{"num_hidden_layers": 15, "hidden_size": 448, "num_attention_heads": 7, "num_key_value_heads": 7, "head_dim": 64, "intermediate_size": 1024, "vocab_size": 2048, "hidden_act": "geglu", "norm": "rmsnorm", "norm_place": "peri", "norm_eps": 1e-05, "positions": "rope", "rope_theta": 10000.0, "rope_fraction": 1.0, "qk_norm": false, "attn_scale": 0.125, "bias": "none", "tie_word_embeddings": true, "parallel_block": false, "extras": ["capped logits"], "init": "orth", "init_std_qkv": 0.0294, "init_std_o": 0.00537, "init_std_up": 0.0294, "init_std_down": 0.00355, "optimizer": "adamw", "learning_rate": 0.000843, "beta1": 0.95, "beta2": 0.98, "weight_decay": 0.15, "lr_head": 0.00766, "max_grad_norm": 2.0, "warmup_steps": 337, "schedule": "wsd", "decay_fraction": 0.649, "decay_shape": "linear", "final_lr_fraction": 0.1, "batch_tokens": 65536, "max_seq_len": 512, "doc_mask": true, "train_tokens": 720100000, "max_steps": 10988, "dataset": "wikipedia_en"}
Each number is 500 + 25 x the weight over its row's rms, rounded and kept within 0 to 999. Layers, rows and columns count from 0. Numbers have three digits each. The size before them is the row's rms in percent of the matrix's.

# k: layer 7 attention key, 448x448, rms 0.0395, rows 215-255, columns 256-319
# q: layer 7 attention query, 448x448, rms 0.0397, rows 216-255, columns 256-319
# v: layer 7 attention value, 448x448, rms 0.0382, rows 192-197, columns 256-319
# o: layer 7 attention output (transposed), 448x448, rms 0.0377, rows 192-197, columns 256-319
k215 120:492540484549500491527510490505489496534456535449487520490474525451532471524546478516513493506499509501525473480488513506506479499504475509517504489504532514478505531512499463499514504518525486
q216 106:448457442503502500513516504534527504461516464471481490481519526462539499503537451514533476511535454523455516490526529505523504504508476485462483501430501499529512541528547471520507528501478544
k216 098:518512441482486535537528535489526505468492460507497486488508483529527502496493490482518459520543538497518509487495483509528511523546542481487521457459508478547507470504479502506484476520482559
q217 111:550498485497458472461504511475507535509525524546503515524481498484501477507456479478486485454519517482480508504516522474529502503520502484484508510530514511525488481449476536534495459498476512
k217 107:553541516549556527477492473475497517497498537505452514509519504509483576498490496464509485495486480518505517536518480456513485496497504548480523474516487507495485518459482547477438517484515506
q218 105:467497464510525484513507531517500459485501450511512482525467468502512461500525555478514504541467454522484528485546465511504496509474516503477502482482499483491523470529509528528465505492486534
k218 099:493522436494512513520492504538475527474496481454505488528504469490516525489497498464508499467545526479528490473483500541492471481484493520485521456467534460488517535486536478515518482527481577
q219 110:518532494529497472514506519520488469489496475518546481541485448477482487482477547489503499478466504502481449476519470563523501464491524515521505496509509459508499453536495506486481495509476498
k219 113:473475530517512475510490483492479498492542508469479523516499471451495518499480511486502531461504545435506512516516527492511486531481476512508490486498474509502552511509517461491485499536537491
q220 109:505496517488479454485481538488486506528501540511508481478481528483514509481493471513485504477536486467496538517505548519517483472487500522509482503486473483486491498514517503489550488548508484
k220 107:479468531517442456514504494528513524483470529499519475511484491468473512457532459498483539501497503493495505536562516540473497512524448504515512494564485540473496474472468488490482542532481454
q221 109:501530567497523458470496442491417493482512524504499501498489515491454482475470528500527496443514486480509537468512474507483493466497497506500532521532500521510544493464499542496498502504503498
k221 109:521472529542518474539498509537510463485500523509480497503504522482484488506474463489511504492469511473484489511505520518490503440492469517501433531495499508474498459525543509480494484503488452
q222 117:502446490466536551541515450479524538488537478471481482494460461498526524505522502536495531488528530502511465518499504491525479500486484516494511517487465502505477545509536454533501479539533490
k222 123:522502508466456480523494498472499453531527471527492540495494524557500433479463513520504508507497537508517505521507501497507458511527481465537532490474507522538432502539492478507519435486484506
q223 105:473494489515561501556524533485525495455521444463530493490493504486528518489487524502529473515521469505468514480550518535527526530457477494462482477481499494516498487503526506509502521544477497
k223 099:501540436487501548497519546492530523472510483493485524497500499530510524496538506497508513514506500506530507523500488489530507495499532509480494476463481500513481499493519472483494442550461534
q224 076:457481490523512498483482457449497528509502513472471476470516514474519524496545539483547501525507486508471488526453550511486535529493511488504511462526516491495502445561572494517543500514528466
k224 077:478515503470511493533516500466540493507478513450471505506556476503500442500480481480477504552498527500495507491504510506516485499464492465519547476465515474480516512495535511498461505481509497
q225 076:523541469456466520525516511485517532503547512505558487474490484534534473545486460512493516510508507488501475512510457529538447496514499504503531479501464513491514539484440482513461466497494505
k225 079:511535507531497465477501495505465468476543509525541465504499494524495528507519499497487485448538441537512474505480477509432533482558497500473474546502499537508493505471478513532528489484476492
q226 082:468516506516500532530456470520508523479475521467496499525434523552489500478418458455480445467491518459495512524497484522514511485521483486502510520475483487535505463513480481507503470512446505
k226 083:503518516517476479513546540509491529487473514537478574498507431525496519463513552511532521517503508539507492489542490490475478518473507517516498475473494486499520518485520505485491522512523491
q227 080:489493514515467568553494445503507504442513489526504507508492478460501555540525501516469490570482484528519472509503471479492510488485511546543476482477476482510450502505532529468483544489507492
k227 085:494527501459504454489505496503533524466538512457451443541510522498490436531462484511482502508519465449491556519469497494512519450496509459513507540463511553502474509482490498474505481526519529
q228 085:518545484516493484482510528513497481515512503492513504485468498480530459503497527481557512485470469516460523543481521546471518507521519499502490501485496478465510490548558471487528551502458493
k228 087:488440516484542513498497487506522548508500477478462513524504538472481470476467461480491508527471542506528484487543492509503505523494450519544498453543517474494552530504510520488492505489457498
q229 093:491483530485502479539505495493479462540520462480504490494506474499480487482495548552530476481503482554458530498491517507524495508507487488524491496481464505467537534545521478459565548530475484
k229 088:498494503459465462509555473542496524533532481470511506487544534451497474509489456488497508497469527467480485477500508497479531492467508522512463490529482490507512486510512481501492501490479527
q230 084:512528514508485517516490439500483523480467492509495487549509491501477512497497490545482489574508547509513450502515527476492468474490501513470491524477480534496475470509491498460478475420510490
k230 081:474559527504513466515479506487563463469492523475498454469519500522488523536501508492495482491482440509501509511517491491522508473498473520450474539449455514492480518500481541549522513524456495
q231 093:501509522490517490511542487486472507493528448458492517500476466512496515493466537543498543484509492486471481423508475506508511473512537492491520470503490503519508521480522495524460466531510517
k231 097:532491529492526530492509489526473491491544500521519511482492465530490542495508486459524504471512474519534489521475527505460478535470459499530520503490530545485455473495501480553469427459480497
q232 095:527526485503487482514511493462478475494506537489536461501483481477507485498469465508512484518519519452530508453522469523468473453549516522471493525509485515532480512496497471533493454515521511
k232 096:496511471530483536490513498518432481497498479539538528507486485497483528526496483481569479513480498527509465533519468503480512500466516519551507495483530541504493496451471451497500516467471528
q233 089:527510480513480507490513498508470461497493465533488478522475509487480464511480530530524520491506532550473482496507521477496497457483532499524506471481507468530536505501513496510538535494545512
k233 105:503439501512481474504517479511512508521567478531528525456555537519512535504474484540483492505484475516518476490472497485520501558511489521523512538518487479471527457497499457536470449500481498
q234 091:471475486483533520488548486528478546468477499493529494492529504546487470520520493519527492529520475483523485481465469456497506479491526526461486511500555494508477497498505505496466474503517546
k234 103:535488497475487480500527511474496539510530502490566514470473501499508492513453528493553467500531501504493464543527514487484475545508484496505526553488507499511459478504501486530477475491475487
q235 083:477504523461488461529477521476506519480533518515478510478500521469512517465548512461493476481494450471503547477530456512496505510548469482524505530504488553525512479510513492562511466517475464
k235 105:489496530491537549486396512514504494502442537510472465514474507529501493497478487502489502508470489514476548530538519539498513495485522490499549485495490495496489513519497509476505533516516501
q236 106:490543490519500486499497498525460512529551497452483501486496504494522490468528550463521498501461508501460503514507523475490494506477468489502523490491530547506534516515553563492534504508453485
k236 110:465445506509504495533520466524488446514506474551495561472506497505524484451506482527483506458473470508574506508442538495514503465519480538485467474510461472490517517515540496494496478499523494
q237 112:488471523576521499460517502536477500522509522519491504485511478491506472510531491480467534502483484562517445456470513515463510499493488496490442505532496444483504522519522504503482515488533528
k237 111:533524484515499535496536524497449486478511517509508501490487485517484517532490481492553477521495546487534521490492468482484492507443534524503513506470549543483485545458458469527486498457506513
q238 096:526509498557505509493506526541531476515512494519518463514510470491501521485497502527498530496518497519493489449508492482516490468491478472479511501487498482488456487465543537506506450520537526
k238 083:507493428553501521514522524521555480503499450537518492479498474478479458496490499525544481479543495462530503466516497482538485523510525529485515454483480511547539491465512499496490531522487544
q239 095:518503492537475491502521480494479542485533522468496471478517483476479492495499500548504472476514548552509502473463503494497518495485510490483489542448491478523462538470549500507518514518510505
k239 092:476449452464499480534472494537526522499537435527500505469522516489485487523438513544534526509481528520496530509513481488550466538510508470476506507539459478512490476548515514468483449521504520
q240 101:552514518542486452515560494521465496498550487497540455494529450532508499491490492516505485496489491545526460449490526471496503485462490494519483496501495468516477506480534517507489510494535500
k240 093:466537447488511508529496529515522511485538452514518502484530476464468540504513510532497500515488488480506522498507471508518472494482530544502490515475492503536467525482515507503487492516492552
q241 110:502514490493483507493471472438502494550452496497491504512486535504514473529505494488491518501501487452505517519481486515533519486520487463550486529527480484470521495535467534490516487512467468
k241 112:503493577495527490491493489456479498509456562467477489509494505496551503504502539472479520516475464493475507526482500514473553456500479459538493493515496480475515498527502522464524561534510444
q242 105:515490504544502490479464490461467518542514518518468531485443518529464527492525486482473550498465498495516531493513457524493492481493496528530508546508491504489559520495501524496514444488527481
k242 108:556498522522502492501497479515455510476491556505476482537502523502485518477501471469480498520474531530508496491475482551475495469468479521547471503481522512443478493506498493536557506508488452
q243 117:484480462494542513483492532527527534482496521504507495494537444481531515503538491466535506502526477503499467502527468509490492553520511479495527501539541492507524487488512506496514493500525500
k243 113:506547460485479520495480500479457506535465527473476513511442525510473495499546568526507460470537474470538502522482537498534476469465498480499524475472506534530476550518473489518479504492511513
q244 107:481483505465540503517494453512455498497507488524501494490510491534511516508469468483415497517507474507490500497494539493513525483476551482498511510458462494495548490507483491482514528517541511
k244 102:491489505492501486522550482526468468497510447538477532498508483528506516498516467510525442509501505486521493473489453476493483469504518540545487505489511508514449489477523440432514485504451510
q245 105:491479462516464556534477492482490536512506468490490508483477505525501496465527503489491499466484540506549511506506480526517472468493486481558528485500490493486458531510486504491542502519500495
k245 109:551540532467508501442479503482515514510514513483563509476488518488521536502498509544526539526483468492533482465496521461496515493494520531548510518495496505472502533465468441491483501473504495
q246 103:501471486460524504562504456496535481460548467475462480490522505509491505506487475537510468520510489523488517509491495463519533515486479483490472487447497509551513522492546482520482542521511502
k246 097:509520462436504499510553503508526495486499464527463517454498494531527460500504487498515470554514518500520477495495488484502503536537527459496518513449518482531500478537478505518505450515485551
q247 118:488467519492483506437518505499460494477483504506514505472504532505505533524484436524478541517485504508525546484515486506492494527484473502486478504516466496528552476493526522499493528502503490
k247 118:529542501560506478484519560518490504505518527496505528511542470513494518525494484457486481531492481544489461460516486530477518479517536526475495513505523484467488536522481538532482504486467483
q248 105:461469470488515534522483536521531525504514494508477536476500511475539481466549496502454517504545511511503526502510515493496481524502516526473483487493467521505513567478528495504516470517549485
k248 108:473490479490487528532505514501488449540478486488484519564472495505533474515498531474478494486444551521502519469513479517570498497513489485463501503497500513488498467502512486521504462542509511
q249 108:491514536487521498543493513464491538507527493473507461436475480484477522522505524480462512530512513505511482472514493527504515517497531491492501473529483512506532535471495495528529450526522498
k249 107:532509489474506520483525533510480487525527519502505522511485498515473511458535481510503497528447517530555528468523540528475501494489527557525472512484509569479460512505496463526494460483526496
q250 098:455495454486474477524512518511522473471500484507518499485486499496532498491515499522518521525475448490521538472567478502485528497450490485444523492471474494538485501532515497535484508519471522
k250 095:501516473523508517507506536468514512495514462487508481508504500505548499491481525478508485475532520470525520506526510561507510488498534495483512467477551455525462493504511471526500459553490551
q251 117:488517452492484518467492522499523486516476487464476507495482526515502505500506466491472492453479521503511542528475469489532489519513470435465522498484475500518504542502490467522491497470507513
k251 113:446510477469552518514556521488525517492511526516477510494529495497531492510477482494474513491520461501495494478492480507536543464524572488492491463467513475560472480502509532526535509499549519
q252 110:514464513517478500541488486487523431503501502507505511462518549507490498493493496518534509517470508483501514483505499478523534535529485483514444510532493514508468518509478500504465528492515482
k252 107:527479531509513475501484482514498500453542522528461493489478479473488470474509489495529467506514508493473500515517517510478483491524463523496451499509503541484546530454498508490514535469494472
q253 116:478468456482482524473474508504499493496521529475480509505520478493494519481533498526507527512516554480557496523514547480490471556522464500494535485531524488555555518500498477512492460525496503
k253 121:501481499459472482495490534476509492560525481478463521516469502504478476478525523480499512458499498500537516470503553514533478497537480481471491466498513507507511545509507477497489477529505471
q254 114:535482474501480494512532455505484487463518476466458516500501533478532487504547511518548519487508492499472508498529503468500458523518452505497522536488539524556524501487534517503474483542510494
k254 114:517475489504523487510517451487461484509492532499468487508543529547490462493481514453482459517480532510481494514525522542501477525508472483513486461468469484515481509499525490554450442490503514
q255 115:491528526509515479466536442516470517475526473501505487483518472530531477526480507498558465489578474492490472498468472484463549498487522496480488500468535512500527462463491530494467544509484511
k255 116:519458473551513489518529528494486512475499472536489509458527511537496478527499531487514481511498538503500519520480477470508485501510493464492466491476468467525510551529542512475492516497442512
v192 099:500495500535492475484488487480481475494531516504493483527489514531472479488496540468535526496466509484472500502525461465510440476444490499519479441487529523494561487471483531482508495534533499
o192 098:515482470432482496495488543519536545509527496511529536485505478509530493534516440496512504483537502464504479522493520483475546544511493448491486489507471520492462532510514493505503536477487479
v193 100:542488507515491487498481489502516474535500508547497499511539502476504507490475518523539537473511464556495476503485528499525490518500484492503560541508483527488495494482484527506492475475540485
o193 097:530484496519514504514482485519522499519483460504516456494489479502497476494482528497510495519481483533515479517523476507494524466481512433517497462498497438485486496545512494530474519506499467
v194 102:501523487520471511498512505480558445534513497455528498509473502468489489497484471530531497547496496542472452509520519503543504451491552492510527498503523502488437488507432479532468489495484503
o194 104:548513496514490493496479466460498507465486458498483514516538487482508488514507506494486542492539493477512491452514472489504438465548509535478465532508520491526508475450498505536486513484474466
v195 099:483500510500506531455494485489521457516501512503469476511494534521446546503542516511467473548508488467541479530510496461513509489499488496498462532505539532483446503492516502507528464512512487
o195 096:484520445518481517525507489536519498503495512494489513480508503475500460511500478514438526509500535486456540486490483485519494498482500450487513470474467479534533508478501492499506536491477504
v196 102:516538487481542473474466525493455535434515526531471450498584501504483529465508484487525537470517469510456498502489534525445477446484496494449526512513492478504505495521527497469525502497482478
o196 101:489492546544515495488528530502532516474529476485481528480498455481488509509529503549508516481472503538530473465482479493509521528484478558492511466482481515474539511524482473514494483499479496
v197 097:480489492527508470507513534529526513477522493525574557489535469508498478555491482522521488530495493468525540492496491489527520495542512527501475504532469504497512501475475491523490523522474499
o197 104:477455537525527497512528448490481468485514521539516484537516525522502474491444521477547482496549501511486524521517488511505490512515487501475531482505488487501557445466515518521532472509492536